Weights of a small GPT-style language model, trained from scratch on English Wikipedia.
Architecture: rotary positions, untied embeddings.
Each number is 128 + 24 x the weight over its row's rms, rounded and kept within 0 to 255. Layers, rows and columns count from 0. Numbers have three digits each. The size before them is the row's rms in percent of the matrix's.

# layer 2 MLP down (transposed), 512x128, rms 0.0644, rows 395-420, columns 0-127
097:120137153132084130099171103139155116110132111138130150147104119079169104155128136128104140128101088075103133145104112116140104083154148148073114107070122131112091106147085139123153134108141157131125129191128094172102099086142119137159094167113134110163101130128132131115092151138170146157106103142104126102124113142122111142151122148111128110114106140143102148115184125150142122140137
091:111111120122089116092106146136175149158104099097114123125143127129135150146159141106181120137173103112125116078150108151133174162135103142132171121110131135117123192118132089125128143148161095168126160101110103157067150159135136134138157116154110121168125087133130081116122106141129116118153115150129155132100149109117171114154111074078133146127120095144133093121134125101140131134130
108:113120171110145146157119143143144149118129156161166070141107135115094151126127125148143126143145153133106152140108100084159145126136125121082135161129167118106127138112126143095093153150128124114092119178106124140120156104089088133131121106128150116129041131108148137168181097116146125148123153156128109056122116069127113151132117141120127117142096107150092106109128128117145152130136
112:097148106155154168101133102112124138175123120128130120138119125158106125115129148140171148170127127144082152117106142108127130067135139153109135140150090182116134139159092115165185142101125174148165142143097118104156135131109131110098056111106147194112132138146121132140150152132154121163146122090093124131133125095113106122128118126138133123170116141097135084153133151137136164138132
112:115120109122150205148153117170082121160105101095132109111121096146077100191090125089136088090118105130152145121119129174098146133131106130162144115147150141121109131087145113144114126129153128154132183117120141123125105168151112156118133147141129116157124121143154126129108126125146118136189147081118150145077116153121100142112081134127124121143110119167141159133137129156131112102143
114:098138152132149120160147112157148147107111112165116165115141143116169153117101131149151160070152133117162131116134162090099119177120133104074099099172116167114116101169170127152111126118129123122150101134120142100088129109131116152135148084139119121134077138160114139083128109096123140145144147146129118135141120118142163165107141115149137094118112127111082138110072107090109144165103
097:164119112147162120104120116133132158111111122158098137123147170086131120168140102117100116137121112111108117109108106145127140171172149113115147147150161105140121142154154153083075163114165163124190155147125145112113141161135122157136145103121202143112123085158078112130099120101143138165118141117163131149139088140101140123127096102160137112125138115165153123097138112134125159157132
098:092124133129121112104093173121120102132111120097109140136136145115122099156129141093064115106147166104109099092098101161128124113155128122160133125163104149131115152092142093120123127121154094115071118104102120156113174129153154092130127124136081129151123139136156172104134124118128156095099164109114085143082143120171116167134165150163111175131134119136094132107135136138125111161091
103:130125172090161124097123121117110120098135114135125139123118130110098162139148146075118104121109123179163121090116140109108150135131132089142136086106127097143131129087146109152150130146183131118153157103161167141115165137134158122138124135123114167131142119105118097128108101076086132148134098166125126128173136137105154118137102128143166082113104107131117203106131109107192123113133
100:117101111123113144081106122108169089157121090146132129091168120222118100119086152125102110166146150157117135081153125137118102094144119118116131165100166106139119136122120128138113114138132103162129109137119093133108177120179155103178123097099125143112127103150143150136107131104094091094166143158145127126112107144100130158148134144093142129112117139142162154140126143115120142109123
102:098064131137144136129097109080121160149142095135155140153109143106131121076142109130121116103121106090114154106131063121120174162125146117113183165085109086103121091125113105161112121121118110120129156129104144101128178136136134134072103137126083133131184160126133135131133118148132152144115165115132138106131120117100104112113084120135122134105117127101128116144152079147170146112136
101:139160133134067137142117151135113157136106098124128145141113151138105114135157115109126146141141119076106098147130183075155137150116150154125166119139140136173160083116149173132127132087162131103106118163220119156085113149139158148139143141129127132117152137151116150127138135093153124135092116145139128133131136099108143105147157176178112149140139136106118116137101095128099139141159
116:131107116127120147111137118115103132108083099153128125137129122132106168102094126137139152061113128104110133130146140143116134128141119125150136069091143104108105097118189121113129109121127129159172146130145168127155118110129125126149125085149172131126206142154137163155119115157146110131172181116154096149092142157096169114092164128150128135128114107133121164147142143150078136104135
088:138156120165131148183078133122140124108133120098125147152142149136116160114117131110175114127127099150093150137138117151138119141130118159140124156133096129075144120095188148150124117135103099083143100127141158104166129133136116116150145170150096104121137092095138080096135081133091157115165155141109125136161139134097150125119150161149104075133139142148103120116091149150149165084119
092:099165113120118116101137104117135114142138068108107125117145140117129132132083102099103121195113090155133112129146138114134169146127120115167113130130131126098155143109164131120110114141120164152139142162099103147132114131120158159129136128108141092131084141102162135132144132146110130144179141139112185073150109156085155156119151173159144079110112096113167130108104107125086133130168
111:069141096120140134147149124133127151080130108136089107098086103123164178103124113152117147117069162112166093173129132146141129097108118125137129153156123146116155108104118117108133158124122106168123162115116109131130122074116117095150115127127115125114135092188146122191115147162130139167127109085144082110141147122134126142132143090144119158156148146100157143124148140149134101157122
095:145096170119106157134120106121127152115124130146175073099098104107152175155109092125143129152166147102129183082138166164107151159124132105145167205168112096100127147108143094100126132136109132107123151108151108108105124141112146145122136145128132149127117159151140124142125104111070128135130128124094108102092157130145141146138110134112118157117085165119139127146102116127092112149099
097:121139123121133128144130139103086146162139148104137111104082118147171171140136133114125121114115104109165151127119158129147115117127141131116138087095141133145105145113148116135125106126190153121124115123160079147104094056141138143096083118102130125162103144087168126137122153160100084097131153106115138089141130140092141141113135127105130193120132093139075101149085149143128105117162
099:133083176105115177121164144166132120128148105104131167081131125108137087136109104130073143128169146106173150138127093158109146133131126133123162140112160123104123100147116107106131137152085135111153142132118132149133081101086150173118117143162112101138122092119123137118111135139159162131128100127124109126121130145121141097137170124082119151153150144074154090158111135130114131139063
091:093109164138145130152118084148150140121103153129145133138103112121127142123140126089128136105132150124105148099122109058085136157143121169116144094117124152098118158136127108084126133132115079143091142174098072099142126136115131139146158107102127086154130125115139141145125102079104135110123098109127166146150160150122137141117087161095140144104136140125131083130090179158089114144169
106:127163188150147129168135175119095125134148174163084131129144123124153107141135076123093135152141128104125109136120124133131119123124113136071145154109099149108126107103147127100113118132117127154125162117155163097166193146097101102115119131104143145160120159150091135181091150162108109132129164130125095130118106133120088145072142117133115159144108161128140130149090120113120167123134
114:144138113146125094150103108104140155075153127145134124153157141139128097140129121147136128147141135138082131152088077177186151089101091147126120096102156157118110122128092141092163176089110131117121120099121139155119109124110154138122157110099100132160126110155155126146093092096095135141148120088116190147153146108146096117106103124100142130149119085109159146147109134093125120139130
112:118163136133089112110128104098125137121153101134097120144105099109116173132158118105141120172142095071156120109164165107116113121157111185113156116158108146111163135143157128140158155140110123095148132157132086127137126115087151097121115157162126146083120099133090131135144136128139110164115099068129160151123156160117134109147141111136127112133197135166135116135112104175110112130104
092:176103149144114125087171117150142134094189121105138130130121082149121081101143140119123100139155115119108137102101101125144153104077144144124157158143137110138120105123100156192141173107127144128149152136103127118075149139147127125125136155069118153121128155170120125156106161122129116144127144134130141140164098125132135163128124163110105112160143159109082098129097088104152114122164
096:090139154115130118118148119102106121090118090120112116108114079151154132148129111099115124101139095138177133119087135115130112102110139154086156071098102140138158149108123129110143108139150115155115119139133104146121113168117135093103100131093086165092167113148114119120102133124161153127130095092128102073152129127162104118130129136136127124163109145153118074080096112112084146177152
091:103159109142114096159154156148146182097133102145128174110112157119134147177115114115134152128154109105098109126129123084109183130132159122107116094119140134155092128175124122121150109160156134151143090166111151095132149159102134087118095133132157085141123156154129111151122132123131145070101144089109119136159090157117141136120120124173123074117092105149123153118127165115130106136131
# layer 2 MLP up, 512x128, rms 0.0643, rows 396-420, columns 0-127
101:112132110141080082136107140132093143131116135141106104105159122132112121127143132112092118140138098117098116102159121123074097126120142119138152119162125153104135112146133119077160162150139110115145122100157088130118101164152094095086157137162124124133134135129159081161135098121158115134167122165132115143109133149069141146142112077157111208150098147126169101139134126152139127127155
107:107138132099167179164126107131122105089140136143153134120145142119160104111099153129098131163140093093118131096144159154169156150109122129118157140124103107102131133127145113157100144176166125171107121173124089081117138106130086142165102115098074149140119143118149138163125101120161179167134112146129166111142124119163103188112126110127146121111124142105109107135121133105126122106090
117:159090121126091178147190117138120109106134130106134137121106113137105116127140098135123111147149146158111156115093101132134079139075115107141138133072177135142125128160131143104119122125119150137122113140140139156166113073163089175088131144136139183157144110124132112113156148106082137134152110162150141140097107163122079106137150135133161155154148128165111118101124134162140132117105
107:163111116202132167112142109119090132124131162128138089137131118143142101146099130139170107104107151144146100146153158124151126126168168110155122135131116111115112118125098073179097176125063108095102082104096163118129166118102124128122135146142116126106136138091108126156086107132102131131150136100119114106145124133147093153134147134154148163126118151143117120094134113148102148152081
098:077121130113132144134131141116115159118116127140164152153098088153141122135121139157149107122077076093135096120174116147173152137136192130113157097122143155107129129103126139148129183140166147108112131135108100137133144161083093138085140143165119153115140162146107132142107144159138142118123173162101160101113096118064106117123114123160107107135145108141117087149127140130144145148150
095:133108085125143160148115114111126076159133131132110134158139073084130106107137165157093146143120106139107122129159124190159148100125071121133149125115146139151123149117161166100113116125113157124120111138110097136155119125141128139135098078130122125170161136099111118128128112127130156136129135151103120117133132105141091125162084101084153152132083138092137071140201115141140137146148
097:111129126117149089140121091153156101160131093144142142102144134044144105112102146143130114100124153143140167135111149134143107150119129121163135168133133128135108175093119150162092142130138133121081109161123125120109111103143117129140136147135097138096125134132117146127146156154151163149102141101081108172097179086139113079137157097110183111154130118104130164134124103149151145161151
105:175147142096150163088128092139162131105165188130081123113091121099114148203106124142133154111158117120144182132079125120128121144124150132115141136170141133158109164142137136146144169130107121142141115138131110158118122145120120140140127135134153147108166130119158154138092102152108123137169151141112153150159159087148140087126091094077142147163114110101147133118111129134114109162129
105:102137137123180117104126140139135116091128130100097151159087149049111156140161108110088099118101132095110124123149095181125158174111121132151127154132132116142142092138123111122180130126127140121110148075111135146140103145172137118124091148140137149156109123165100119101155111120146117116133128104148125127114113122122146158142092149085114138076109134135137077155088162127089117099130
104:138103143123150137149101144130130127113113146116125134150160106129177141151148146158141116106137156089136128129140152074112149083129152163133132160120104168168154108147154088141113135127168124140126185130118117088177097163156125141145131137131125120153139165151106107148116127106164148155086141156134165120198121106104086150131123133124111128095063125127133133139167130121170113100120
095:120117149156145151069122159139138103116149121124107115131141121189120093154123136118144088132109162086143118163120093126096099109150100082127141164107123144091131089152143149139167127122109120140093093161140123158108083097101102126106088110087146099110133128127138112133121151077126135121119103133126160111120128156111103148139139101147101099105167088147098076147114088139153119123121
101:137104175123123127113116076160135130125118135145109110154122140156123150083121148144114140119152121161119120121127117133130152122149083105126138110150152155173110145106134073132175127149095153173151128137131075138161101092117121118139111101111123152116153140144144187116159088138146131106142125118083098137129143116114132114123155106174155153138145094190111142168107079145136162094110
099:101133145126103111104105103172136162098125138145133153140168123139132106143112150140147162125087110104158117114113135113133101134187107147183077141108166127123164075089138162095134104123129102159092131130140144138151133108131131126127104149129111153127140109130123114094150150168144149103149159160153149124118126137171132081071100147136146137143137122084104097106139151102131138127067
100:128146169112095126117086155142152067115086145144122131109110125133143087147136159105121138094135104139161107154143134165150142106097140151141116149126147153124170113145152137083090145121113116169127111148118147149149137103153120119106066140156140195157137125099087083150138126156118112130116150153091144103171140105131149114190122137123142122119137117114135131182154129131150115154116
107:138163134143154139148148095157109139101120122102116163108108130111082149111115146093148148115102145158135140155154165149091095152147141128105093175101118130155131141122160143127157109141064118137126106131105153141113112144093165127156126159150142113148126140134121141138120127133125101140114188094106114158116146138140158124112136109124113149154158131113132053143133111130034161126138
086:122136146151153144140139141147131095158094132130155129117167116082146114153124114113115167122127157128134146150081131149102149146115133102155149165127140181132200141124093123146087145120116135163121147138106151105099117125112124114179122161153126140098180096159166167112152114134153133145109123111132064139123110147134121121124127169137144176141168131143126100106099123157110169151161
099:136158179092122174197132092164144126084152081109148116112113134149147107134129127147141134142189096143173120158100097128139121105116103096162172132145137184130133127164117138109124125131100109158110163113159150140113142074121148139136152146091106098080102127148108130129148141152129139139106107117101136119132106139124131105090117135123131153137140133107162109142085118137155112113157
099:145092123138136186182155144129121115094089090097122150145148129109119112067156112115092159156107126123159146148170126096096125126106126146116102166133156152167080167138071146111120129116140133083173167123163090092112126138085119114082143147112130099144130119090155133102177103119123129120126117098125138110097130142121171124126144128115126119145134138111131120118143154128137139113122
097:091095118124128119128135117087103105130188097110146098099138125132101104127114156140126125126129107119137084152127077133106112145131153121093150162132106121083142090125120125112127101150080114135147084175143106131123153126131144100085105124124148113140144159135090113123155141174116152138075129051124115104126112126169124079116124123067151128104137131115130152104112131171132117140121
107:111121154100151135154139095133122114146116150137118133123156089122114127144129158141194099129124127092166134154163123086122136169098145119135129139131141127092111105138073140103103153116124148157127134118116118165136102119118110160121108105085130117104130128151168161120137154141062172111132150156132115080148085130098124111106117163111105091142146163109194107121144098108092133114158
106:134137139124159167119110158143107146155105134123108138151168107157168120175094165103163098125160129136141161148109143111105130147162115096112138142106092113097141099121125130120129112152102128134115120146155096112167101090081112109112166158118132166136108114191093099087100144142077135147124151137130179156133128140168132144143083134132122107120121127140147160107085112123099139101105
106:132111132109142147157091108139133148114121118140107120121127133078079135126167147104109126111125180098127103104125139168123140074155147157113079131104079111164100158098146135129101114133115111118125107130172181115154135129137134155099151175122090082145127105097145140100146094154079079138130136145100157154127124161128081141131139133148117134114088164125151136105127126112101121110148
100:136120097118115154121130106153120116143108143113104109124124127134127122120143150108136128130100125100139177133107133189151090177118147109149155076122150142112108135096105081140130109100098136118110071152124100158133107163109133148093104141126103144122144084172094140102150132083130106120145114132151152130118157170131142127122114111156106174155118181066111158177102121126159105118117
099:136126165139121182129152101165118152137138127101114095120070135153132134133137130129125182196117143116165129097123142144109143111096126209127185116143174119087139138141135135164164179159121124144133144152147104112131144163117124106128133155130092101093122109127139139151118131132116136091112139095144173111130151140153117096111140113104138086148117134128149146124162124148109156095125
091:118151109118119120110142114133153135152130089121087147092097128109141132121134145111135111090116130138101149113101143183090166130128155119109163152073146171177085099113131130145159136126080104102149132135163171121127168134137177156168136122122110138103123133124140137142119133164102113146106113156130122132131132112150119117141153099106151183163162089126134138138072142126126159103073